From a checkpoint of a small transformer trained on Wikipedia.
Size: width 384, MLP 1920 GELU.
Architecture: LayerNorm before each block, rotary positions, tied embeddings, attention and MLP in parallel.
Training: a variant of Adam for these matrices, 346M tokens.
Each number is 128 + 32 x the weight over its row's rms, rounded and kept within 0 to 255. Layers, rows and columns count from 0. Numbers have three digits each. The size before them is the row's rms in percent of the matrix's.

# layer 8 MLP up, 1920x384, rms 0.041, rows 1830-1837, columns 192-383
104:133114115155136122140181167122047126142106094117106098128173148107174133148135147136143095176125116131093129168113123110104161091155140124110085112110119201058088129065178157053137144106134140160103108103137159128115162113174172106082102111122113139198121163142130028121114143142152144182093111115065183171189167181142150161099109118147130134068155078132050145122094172123213098109096112156108102113124122113097141104125119125153145115135143104070101088122174118126127057175130133084121139118164177156103075075192110094097158070166137169153135104140119098166162117162075141109
097:133053164113159088154148135081123141129104127241112084115107115108095121103154132113100106126126127155132112112122113087126152111150139082079088147102102131147120229180128111108166170119100178161109115108130154126115144170125102130147148154159101149173140164162086132178171122162131102141123115159132163101174134150145145160109124159173085061164152126132123166088139157155135115108138121136162081165112103140146137070141081145120122150109111170098170166066148134070186117082144148145130087163164126140180185030132041122044143154072096149138122101126124162190125138170087087144
097:147102071170092103082104137097158133145146099109131096126093127078131147143126144129131122132109081151134097100138107088106163165152103168147102095194197150155085123156141122142118139137134084149117075163112145123107127165106188171075110115133143124066134101071154171131171190132100139103148174126178117170137129108038128107140172123179110127145119124151107136114151100124083091125085147132154151132110157160152168110116139122056095061141108100163071136141130094125187121171100151149189111115143104133119093113080114151085103075123181093143163163096120133156096118093095112129
096:102102135087081155099110133146154144102145101144117163150147132190159114154131072092137153133057123077104102103154149131138144136145079155108174120110185123108140112124146156145114150130116099130128187211177154105119185126174096104105141146206199083105116172168193162064132129170068133150178078089133097159135137132157156185127091087201125167140147135107166159094135089166092139113143113109080101107127149088122151059114104121098094105174168125120083158148101121169192135120144157133183126116168079114115159108115100104146147128159128100119181134097125148132221076109124077119
105:084180147116103146108127175080138124110119173134160142133165106115158158091145189127194161100116129093039064158113088088086102139188179121111127138107160107142125110047124160094157135131179168133143161144093176133157108115157149128149107106095105134148152067129128120118135157071116126181132116176167103193157105118170117131108136159133108134190094102080163164118126184117188110165065131146106160111118150126096184112140159126129093110133099106112083077160154066122149118141171138100137130141186126138192099123089127128103113120118141163142124125136095126188160062141062116099
101:149107178096070189103132142104098094169118107153100162125144130110130076138211056146161155085137163105116132150168068151126103130126145121129160106139121138070095180155099116146125165123179094150051169138154120108123119105107137116112121162071157120115179120153101130138135115162184091108112097068170151106120138096106143124095137111154124149137106174140144119097140135174090142075122108118146109102092139180149096156116148067152128058181093149081119193160155126108187122162109097161214139153127167100159173168127138093098098110101067145143153179152123126202117123159117144107
097:109116152136109140135085106156206135122135124165157139184089143122134159167090067107117122123195070130073083083103105147148093147142088134152146145113140143099115117084150106086129151148133147112086128091150088137177103141150125150121085114150109078117131151174113092116088151166108134127120120128119090104162169150092115168101172109121133136102160158105081114151141145102123085116168192122139132167063106094148161099094115139103190101113159137058104153153120128116113176168132116112134100162111128123142062078150116129139093158130081091100164117168139134165113081115015111149
103:125133094125068142151122144169160137156142043136154137144156055170182110124185060103099181067118123049078154141051164103087145168133134156077079220113139117101108147094163134097140096127146151145089172155098154097157136162156124032102107155137159108109133094169152105138144139108146154180152172180154162159135081120147112091107113128189145123112148128122162147072161081133065128125188158140153118167156099078163153140129089159113170104207108128159162138146118149127153140157180114179161121127099105143107108098146098182108119168149148129155144126117119078147161106127135098084
# layer 8 MLP down (transposed), 1920x384, rms 0.033, rows 1830-1836, columns 192-383
112:105116059134192134199117079090142110111118080168154152153090174093145149144147136144133143096073083139080102138169137129159149103080138141054097130115094171132118089096111161161113101160223140153151134197093158165177188155140126170112147127101143142141146136143150110143094134133119130106134172122147139119101121118122062111130153095151122115086095071179061185090112151162128094127097109141110107143139146151178140111118156094097141127184089132155099138130123150121151123075148059158119166089162111217121116100133121131145114097143099163096122138099132093169177078085137077119
092:119167126189099155174090100077107141095119127140117166208098131200172161122111111108188149120151164098141186154109139138129040142079091094064108152114154164027228125171141157105147173207117112153167108147234135079103103174143141124116196124121139182130089126171034094135098182168120177068151083102121135135147121137076184160141121052111128129156134125171107107124132125168153153131073184141129129112144138110176141121145108201152128145132132109131093120095125114119102087118142104154128164114128140154153137111113093140089102133110112138111150115165162141155078121135127093122
095:167165114141158124160153185115097137142116152147130126108102132171085175078122141181133091062118162161116143124130159132102083098167127115087109022134143143165136104169133095136105150105069137092133109120046125145124172108160119089132107075170105162157115135125133206176079085136136165131129146122144143145142121169132140152069075204171133148096100105165152130093090145128195216079161109147141134127131111148119116151095155175151121148084142139166152149166138114107096105154090156120085099156133143118152126095132140085107119136137137103074079108219137111096137132166142107103
099:130133157109112135068136151164114119118161056120152114072117180115077143113175132077115168136199156130099169114091146124113148113180133146094123089151091034122079069117115081123115083161080101085095129081110140163107104123098172135150080139106110130132182145148097148190153114196108154053149133150206153104135144141082071100083171111113140143183091137129095135149121103164111133167136161150124137115058148137117101102143120115142128173138155151154187135081076168111176121147114068144138123119069114081125178117084113152113195140110124174116129082143122143103111132130057161108
102:120148104130108101144177105138201132110100159096127126129136143207113143137124103100141099086151183125096117162059166148123193113106134091122138096074149112100051083112129129158147096116113201080095128156065105104147114096126136098064075143092173173140080126085119169110163140129094105129121069167041099142097080126124130126129115141140136110158052080111126165167181148115183083104145108095134111089183169168135138144133152128161143131168091082116109135117132120140111098097121128135168094152147129137111142151152120113069132150176149157153119129197102139145117131133115101128
098:126112142169156070110164113107139095140164071122170091158113099147091125162045155135097132121106125079195116113137105171115137142097190106144095152190069093128079020147141086103126126121169124057131121129134084153165105163126086092126157128106122121170103162171095116144208165112082097085113135115085090146136118100149145110162150149149126137119128141088161141174049161088102152161175180111162126111101137158142132196143122127071135111098096078157174146127082104160116107149159183171080143170151116183099076179115111172082089121093088166137063207095128118125047128140174139130
092:070127085144131171084203087140085048157103116093138091151139128105107096162183152196106153100066132119161086156156167046150124100125173106127089067165139127153150160120113144142132134120087169106112149117103107105115161178159110041179133119114132087148127113106106115120166168096128093116125114167149075142112107148085059163129143087116148139181166116130144168106103126138051114112112093150113116172170113111134180093154156086178082115123101138211115104136142174148159104159149127092097137096125137064097131125138144118185117114148161108164097121147125101156112169168168130155